config.toml
num_hidden_layers = 15
hidden_size = 448
num_attention_heads = 7
num_key_value_heads = 7
head_dim = 64
intermediate_size = 2688
vocab_size = 8192
hidden_act = "tanh_gelu"
norm = "layernorm"
norm_place = "pre"
norm_eps = 1e-05
positions = "learned"
qk_norm = false
attn_scale = 0.125
bias = "all"
tie_word_embeddings = true
parallel_block = false
init = "normal"
init_std_qkv = 0.0166
init_std_o = 0.00303
init_std_up = 0.0166
init_std_down = 0.00303
optimizer = "adam_atan2"
learning_rate = 0.000776
lr_mult_up = 0.766
beta1 = 0.9
beta2 = 0.95
lr_head = 0.00552
max_grad_norm = 0.5
warmup_steps = 317
schedule = "cos"
final_lr_fraction = 0.0
batch_tokens = 131072
max_seq_len = 1024
doc_mask = true
train_tokens = 906800000
max_steps = 6919
dataset = "wikipedia_en"
Each number is 500 + 40 x the weight over its row's rms, rounded and kept within 0 to 999. Layers, rows and columns count from 0. Numbers have three digits each. The size before them is the row's rms in percent of the matrix's.

# layer 3 attention value, 448x448, rms 0.0413, rows 266-294, columns 112-223
091:513491586490515509485413501467514487495455478469436539485454508478512497388506495501484545491480552466403542528491526528493495417467519470508494493457422543457608546443354473492547521575490533518563501470499533489490481467485502477506535535381520472505510505497492441534451512525582516543590453524501494520607471511496447474519494473598
075:429556531496496574492465500532509498491498508437435476495487511473469568485494499535479604478461528551492555502492445524491465472446596527445491477468518588474524507455417498523562447489467541495471446527501535549490507411491508565520507538515517564543552472456455541545496531479501488466499478423497463546559595468548524472451505512493
104:534407474495516480523516468519479515552496496489574446459501503517507466476438490481488427447490470470551535477499529492496470549452439461517468442527462499550537477545558571472532469470467471463518524562484539499489510455442507483460523444497472441515443498501537532462449457455492479566525518505534486561465482530516447452514511451524
088:473558457493499471515491506543502551511514484549503606483533506447533507497512504466543482506552539553497474480501452571495517452464508555489631576457635481535544522498476531451450519523506442506456518512506524481529467481487499484529439433473514577513532466494563414485472476469500529485554509496475477515435503486506404607542491453508
098:464591498511503520478526517478519530466491513481495527480461544558460477551501461473472496504498442596537451501601516504509513521506512540492489540544579521520502499460545572521474544482511476468447518545514442495480538477554486494562452486489489501484513469486542484515570470537442442513492520488480408534501470470583478554469482434450
095:529432572504522491584515469491464468546521464521542439619437512539510507519539463487483505490449433461520536488416518452490477500476516465539516417485535524545433511533467425434502496514522563450532491504510512450480487521483488507474527502509506521466499526488430521567506486505539503489480520411514579471495522490446547484478453482568
100:513434463505498490414488474531508475529461477478415502536547535492519474540487531607498482498516511508419524557439468490510511567489503536497501516461530527529413477547415404571554492487505552494562451461488506455476505518538505501450497502447537385500472506500463503449474444504493477485510552456522475526549490484452509512508503490543
108:449459447484535576503515569483465480526498523471472491421415509480464559534551448528472546516536478540487495483547500530531497448520509534516426600465452486485576490466491465529559533549503462485489470520509542417504527504498487422432482570475596495518483495509480520582521524481578576484495506482497529457514496487466495475521481558466
107:493418481503505477576473511506493487535484500509494510432470555574488534523486471502479502557529420479477545478403521533534487410508425518512460505527413500506590493555557503497427505403496468496445475582502530422516502418515498515464540531452486476433434545517440497517546461480523490505492544570519441480405554437498471536502545414494
099:465481590519468582572476482471485484523488534539454577464463509552438511463512484519458472532524384509458547593440501449469478462447492549530446433462478462554551542481442464503444551506484501480523529470508553487486541474502484438488562525508493510514484506474458526537466506544496465593417463527521400519556571526562473545511514511563
093:485535544509439514473496482421509478474517498480410585485538566466477485481547572459523545471541494551513571528476463441469500407515470566487453527533505448500497481518517477530499559482512536515491498484482504525499526528575494474588471512540509553498457523534518414558505469586468493537520507517521480530583517483490499539440521515443
087:507511534511503481494502544453493474477545493552466591434461470542466571499527467507523507549516477531535511530438536502522496485552430582572499524513492494551508520492600485519473567435495485497417547505505458504482486509585472471482463482497498514502439484567431442479525494557495537521482472536493460482553585465450564491501496606483
097:549537498507496571425445521537522462547499429474496478552504514496464555496595505486487549515461517518491400503514506519510500494519434539462505520514526528445547480525485502591469521476484440552454493558469502466581492457548479543510464522532486539450474508482559483490513514516549503520555467455507490532494503452389518418567464544502
097:534493542490473497494567463498490528521571523521601474540460476521518446487492464483487524497449549478573524507486499483464517531535480424505490402481513527523434520457549510444566501522518530518486516481506442553421494558481496459460495418556448470521443511523500491537527494527486483536521445540516598526568472569477527468485491538515
110:505513473483528568509544507454524473478503492504480501511519511473465537516519470524506504451580517558428486467535513562506520561508472428431536485529428448476524487443468524498424476516495476482459492426518511472536507486529505533522428449573538474464487493501456545505524504519560566476466565449486513499482507498535504566510527549405
095:545487483488489507574553463473459434501477504543506526551570546482528481522485506516535474520559428464532544538472535473454477632533447514550489494525436516622422487509632515489475493437499548508441463485503467489432497626522476566475489488540398482485485488516424556532476453516446497493492580459516528498532452502568512454551521501434
090:454553480535456515453510573487488457490552470475415458436569500449473499533581510515541553489558513492529563508457498477536534437440548519507494554466545530399494438515602476555517518493481506544562554433507526483565517443555484531592490536467453509547495494503479478449499540527559479423462542488462552492442438531480552535493438499433
109:520462556497493481486432467481533491552480493486525531480534499491551542491531529478487491529390491450501507497498471571527474487493498528508552536503553511462555464541431449522454469494510529557540464538471508467551476510468497558510514498434524538407547516474517470470485486503497518543524506459509453440454523467463515536507539479643
092:499377483512535532582493424596487509565458445499522504632478494544522531503607503516498479500458496442443460542464533460529477529443527461507547524519481438563489486570446389473462502532481469527546424566510516433522496492440521516360530483540537513408537553506511548550469502476550475511501501441535546558496525476500463500561475498567
088:476499555542492510551467481511510524508487485550566506529500442520464479485489496527513491514414487514536525556524515440462491608540443449533498505526455528523520457497540500475450518472473480484531540573468478519468488517455477484526499461501455515479459528485534522504505490539458514545503466524517512528506550498510527463535523540563
109:490471506516527460563448539553509508488514506526512489510487534583505473492549503432507507573462508484516504451459535528495462409476498506459561574483514468490555492512475422468443466438487517490515438564495491484578507414490501501479511528514522495426481483488474540523544490535504461475469490498505532476341547533493512538539499449575
106:448517525484518481466457533550492423508490455473434500454547465505514499508484502497573532474457622498524465466564470517508533588554475462553521569427428520476488496483517538609589553569524510505530548483512504520485492499509504513481502496455541536534485483486515483427457515433568562433543424521507542446513408548456504403547479492508
108:458472499522490487558594532499487430523510518562538463494523478460591522492565583435529538502464496461541536566391449495489507440429476486541513537497505509523427506537558537493451480520518491493574566439496475507480462651465502418474462505538469602545508477478523428462452506501517579522499475458515529497558430508489520494479461584528
098:563473534498501506529585457471502447483477459492502506532489519552553545507421497470466516518467458472509479561461481437487500555514393467485455507547470497564460508542428514472463516460518468513485431491485492511457456610548490522434510473548431467489515528502527467504522461530470536529468502506529466513595470466540520543440453553484
095:541435452479508453547490533473476457531495528507570402551420461460528465542587444550475498579505461516507522443512559495504510415468506460484497540524527509503491504508499467391508502491483499489546437525478428487471517471525505446513476539429537440464491505435470544461516482475546512438478533488498529475423484553419539574461442477575
106:518415545490475441521540531512490529490475604546470497457491539447582507533436478524515470536524474459451563547426539519528485447520474538581452432556573538506476506510545475486476527390505524507548492491530453448465469450531504493458464516526472422503475527499476533461500487460460546521505555590514431528478566478460446489517523529497
097:432479470479506565486523460551468501516480484498492456449527579451412550489500564501531513450588504468429466531524458474555452455465538533537523530555472495478545518508559536589472531464526485480443509565488581397505514480502488501469495557515513516515497488492508538500510480439534533538501544496492427535425521462508430482530542493358
101:464558392523507522488466519516484595500478462509473528497455507553454472480510443504505511444568579553491454457621537570496505568559506463527527529499486510483572471434530517535540488527502489513444456501514479499554507472464481431448431457556533482482504492511465542531487510494488477384508533524503545492476526463491480494531494492424
101:490482499507529458462515480495463523540481414490482451537497531524555461507486566506517494485477545475505511480476459488513500506488496498441564545473464409526433477562486467528531474471491463501435528553487543503539453514425520522458464456434508511463472515512524490464477508437567484531517468460524555527479454491496483464435449460521
# layer 3 attention output (transposed), 448x448, rms 0.037, rows 266-294, columns 112-223
095:528498514552455490459531467507516423481483546491499431579461497487562498573526516476535616583450534507559457511517507521502525491541532518527535497493536528530423500563478490466518554459557509485473478529485519438594468526450474488503528523498458462550470542473479541481496582588525493453534493496539533535534536434519470512460382434543
081:453473501477479486507491433566453473485535475508479506520541441525525459495474571487557484553503485395535460548519538449545558472512527475513563518552526547485492435579555477496551562443547470477467558511488485531556452484414442420434441509516522380504408555482491497480466536420470483538475496520595513514471476544514485488430472420525
110:500540491479513514513465534406528472484475526470455562496496479480454497480519434550487527537527543543488551465580569534503502463465473461508482475507471458431511555480503534531533511467528536528506433465517477572483593510617536586502477472507533519520552497531513464543530507560444516499470500502511589452488470520496526513416486563439
102:559503600497513501470536573451495459523551550526537439469442496529449540500475501511449583492558520535513517552511463468513507540605432510518393531485453516512496488465502448582500530431493512504518436495537497485520515445561481449528538566511466460519484441475458455501459486611595523476561567522487515486600486450556525511469529435533
105:537462529473519476461532466515492502495486457530526520419541484535476546528391456390445405419527540428494557446461468500446493529614468498524476514505456408447509514437500462479503530551496565491467515545490492512507514488493516520535493498490508550430543468516506516481476430488512557446522499483475526482519453456504529509508507458562
103:474527384490444512528444485551522517520504519425422570505508541480419431469504508496602441489455435561531441450527524523499519591458520481499543464491552551503579508545575526539479445506463507497530563442516471480401552487501474531487515498488493533515518540492484524463525502426463499524462471554503532521404497550439499472461516526426
107:499429557485462496496506446443451530500440481509566480507479456425516508500429491428488460477530504490499494507529469532420555543545517483507530478498476478443526423436555539472479452497457517456459517521473449445535576493400425504528556474505501481467424539513534531491520478514532536509493473586469562562478521475520545525515537472487
115:585497509534488404483502453537491534501482441490449517551579544462585521496513462503484564503465511478459472502469448502445542538528548467475489497475571462524426482545479484463543463547557507559484568513491556474602432566464501464556472494538491530487485521452495521451453513503541459477483477454523402538490540486581528495556463557562
106:510563464509512546465457523477550494521439494499538521548515556456515454521510455534452512446499549593455503508461430590500465508451492468517451550534551494467428512407387464535524440573513490515531448488498546550479508567484559488496438536478445556536484507523532506497509496528510471461539500459490468557555487503498524462522457524487
110:487509465508508535560526438503584508574543477462481518458467528504446397498466524484539510504456552485500456426532526519528519450538506443531596470509483563512524513576564457479563483462489489520492523485523531562545532488495482523492408461449568439547497528494457534438534525425489502553504492526561605527453426511433518414381496478504
108:466425462520557472496545453635499487559469466512594486554469458546542501523441510489473473477459567411482420511489513517506457457483541472513598448490480536535483510491461481473504470539499477484449502520500570555549438483424478468418431463450490510494512506523474577474492522393506464556556468508501518579493516482465464448499489440589
100:496518405527501549516504476581544524546524462523528482528496540533527452484502508482508457468451504481483430510453448521566421454451559525545496491492519500539495497511430491497483459559485450513475543525499600532454480458415531470471495497498473557489528491466497511469487448376474431547510492452481421545466490455469518519513530452556
111:444505451511489515503485541505491543490466526508578495469533485515571504502473510473461475461509460576518478485468535512475496569414536499500482552542537500526496497456451488467430377527449479458534487463534512423387500498436520486448524462522453582479528505491491475579502465446424471514548479480498495530483496526480501475485559485548
103:515531423528497503531470512560545478503526496469434543528521495503469493464590482557531480518455415478502472478516496513572417531462523522483507451476500500515550539557489551533491518487532492507493523511499546507479534482556517592492529498495486543487596474470504489502496488433455469532461495495486425442444538479466507541566506524458
119:557493525486496455512468585561453490476494452579450492475495506562560535563471489449507451495472573458511440501414447424444477455504481551566468555540494452531486476508479509491501464556513465540515505553522488519516491523438541502427557461477482610449514532537445447495456575478452436463482470486529555511540484507555508512534510569540
104:432510438483498485545485519553518550546484494451512567465477482526450501471471466493552422453466542506478471474513544491487464482477489502490493469516489446489546539507534565498450473527497517472494492518523554578478546476499510536444487483517574547499552509525507478484511485431457440521431453517467563546428494513463557568487581553498
104:485476494525520439514553447565474562552511479501555464496470513504559514493444555460442423463506548454473428486474469489486519548549547459493534442486476521556491485515467488463530388566479468455473497473491522447491506497408487420458475484489491522471522527493511555497483490424541526577517423530517503551474492523516466441513537517515
112:503537476547473523480516567447506468489508588489577459485528543450538524517530477519463568475537466589497521478541464557507500576443466529514450569488466552513479479455506483535464532448500526469570451492511488499449488494546459464523547562498473523529495479503479491536553490582580491412579524565453500504543515519490494444453514430449
112:515557493469475552521468539388523513472515556474469496441505505476440485524525486483516473510554429624538512446491575520435517553475440539510482509523546552537543514474547511548455477465430515484526502464528389492381538489574496539592555506488497491491478493532465447525520506515421545452484538514490495445513486543442518449494539535448
104:449550460511487592533491507436562504459542532489506511475508521525449431502563549495540476529515445562527494450490564501531469429430508569524513489541518573528563530533521499536454501476454494466523516493508504536386504434543544510540480508459513507525510481548468457509534467432397485484509531467497470460476463552373522504442520469501
112:472594454474500553494464537503571558523540550466482502471545524504461451500499519504482470422526416615532494451471502512522525623475455472479450505523535511561522514481521469528513441487461497499523514427534462449361496524522531506534510547512437514517519481441519457533500473511523528502524548460504466519507503532483488415476492539449
111:519520577549481455518546508421457560470531489548508422539502530456604558461507535529472566542554496474503522534459498504483501468458555552480412493479513484480446446508444501453511512492530490482514461544458487420571458459463487445578516554577492512484497508516544502518452473599518485479476492445486401493503548485573512570499505508540
113:552550531507550451504496482564505540526568496537486502494479545520521480453500506568547586541464514484418478555577478481572441495541528494534470518467476585528467512543461441540535546469515455483523474478526548574597429453578530480492540449540538426472521483504465490494460525499507430570472529538500451515481521526527481467537557479504
104:516524437501502546482466462535530522517459512526552527456502477533523505473456449525562439460500487539501503490501497557493413536472505558541496471478462492493500494421473495511408481533466526483490518543514501602445544477484521573479536438515478534492502496537491484507532477438439440518530525547464497497500554482467496490547558441526
101:514454475476480457460453490557475523455434483461445551525507521434476528487500488494539485473446459549479442520501473520454519672530544470472521489494589469470509510490495510528457439583502524549518576481525526418488509556504504511478532474478421547519493541440520514493513505516566525442490470459519495538485538513569491492553430547494
112:450461472464513543486467486488490486508460485503515544549476471426469484478489486550525504466458483504467506578534417538492512537483526423503527573501508454438490477513528557514487474518516465513497530503482537508547548501414473525478536478497492438505484527479530513520535454512542465556469488431450550560432521449567521528516523462441
104:502514575478558485513515554373454498480512472524505549490526493513495538519461462508420527482561564526442580528474502509436530430499440459513471592531504478461499494425539507529530471469465466529534411474504447534536498458528548482540456485482548466478492489569495458540495514589498487498523482498489583497561485547542505488474549523484
107:540513511484455474509509583474501504445494473505442480435525513475503555532507466450472468478497422498515518503406486455467535490526498497499415534504559407502538492491509501491550485470519480539477549527506513387495528539479552504548555567509464586457546487427522422503457446522505550471476505448528450445522495431561586573561527541530
112:517526477476548495493509515455491441484487542519517445502470493505492556521552506495427518521556521540519539514530544551535486501460496549511455461475457568533496491387486510607479547472436502455485439452452397500458457459597493464527555541482458507497500455537524511486532460561476546476551587582453477471549500501482467472545511488490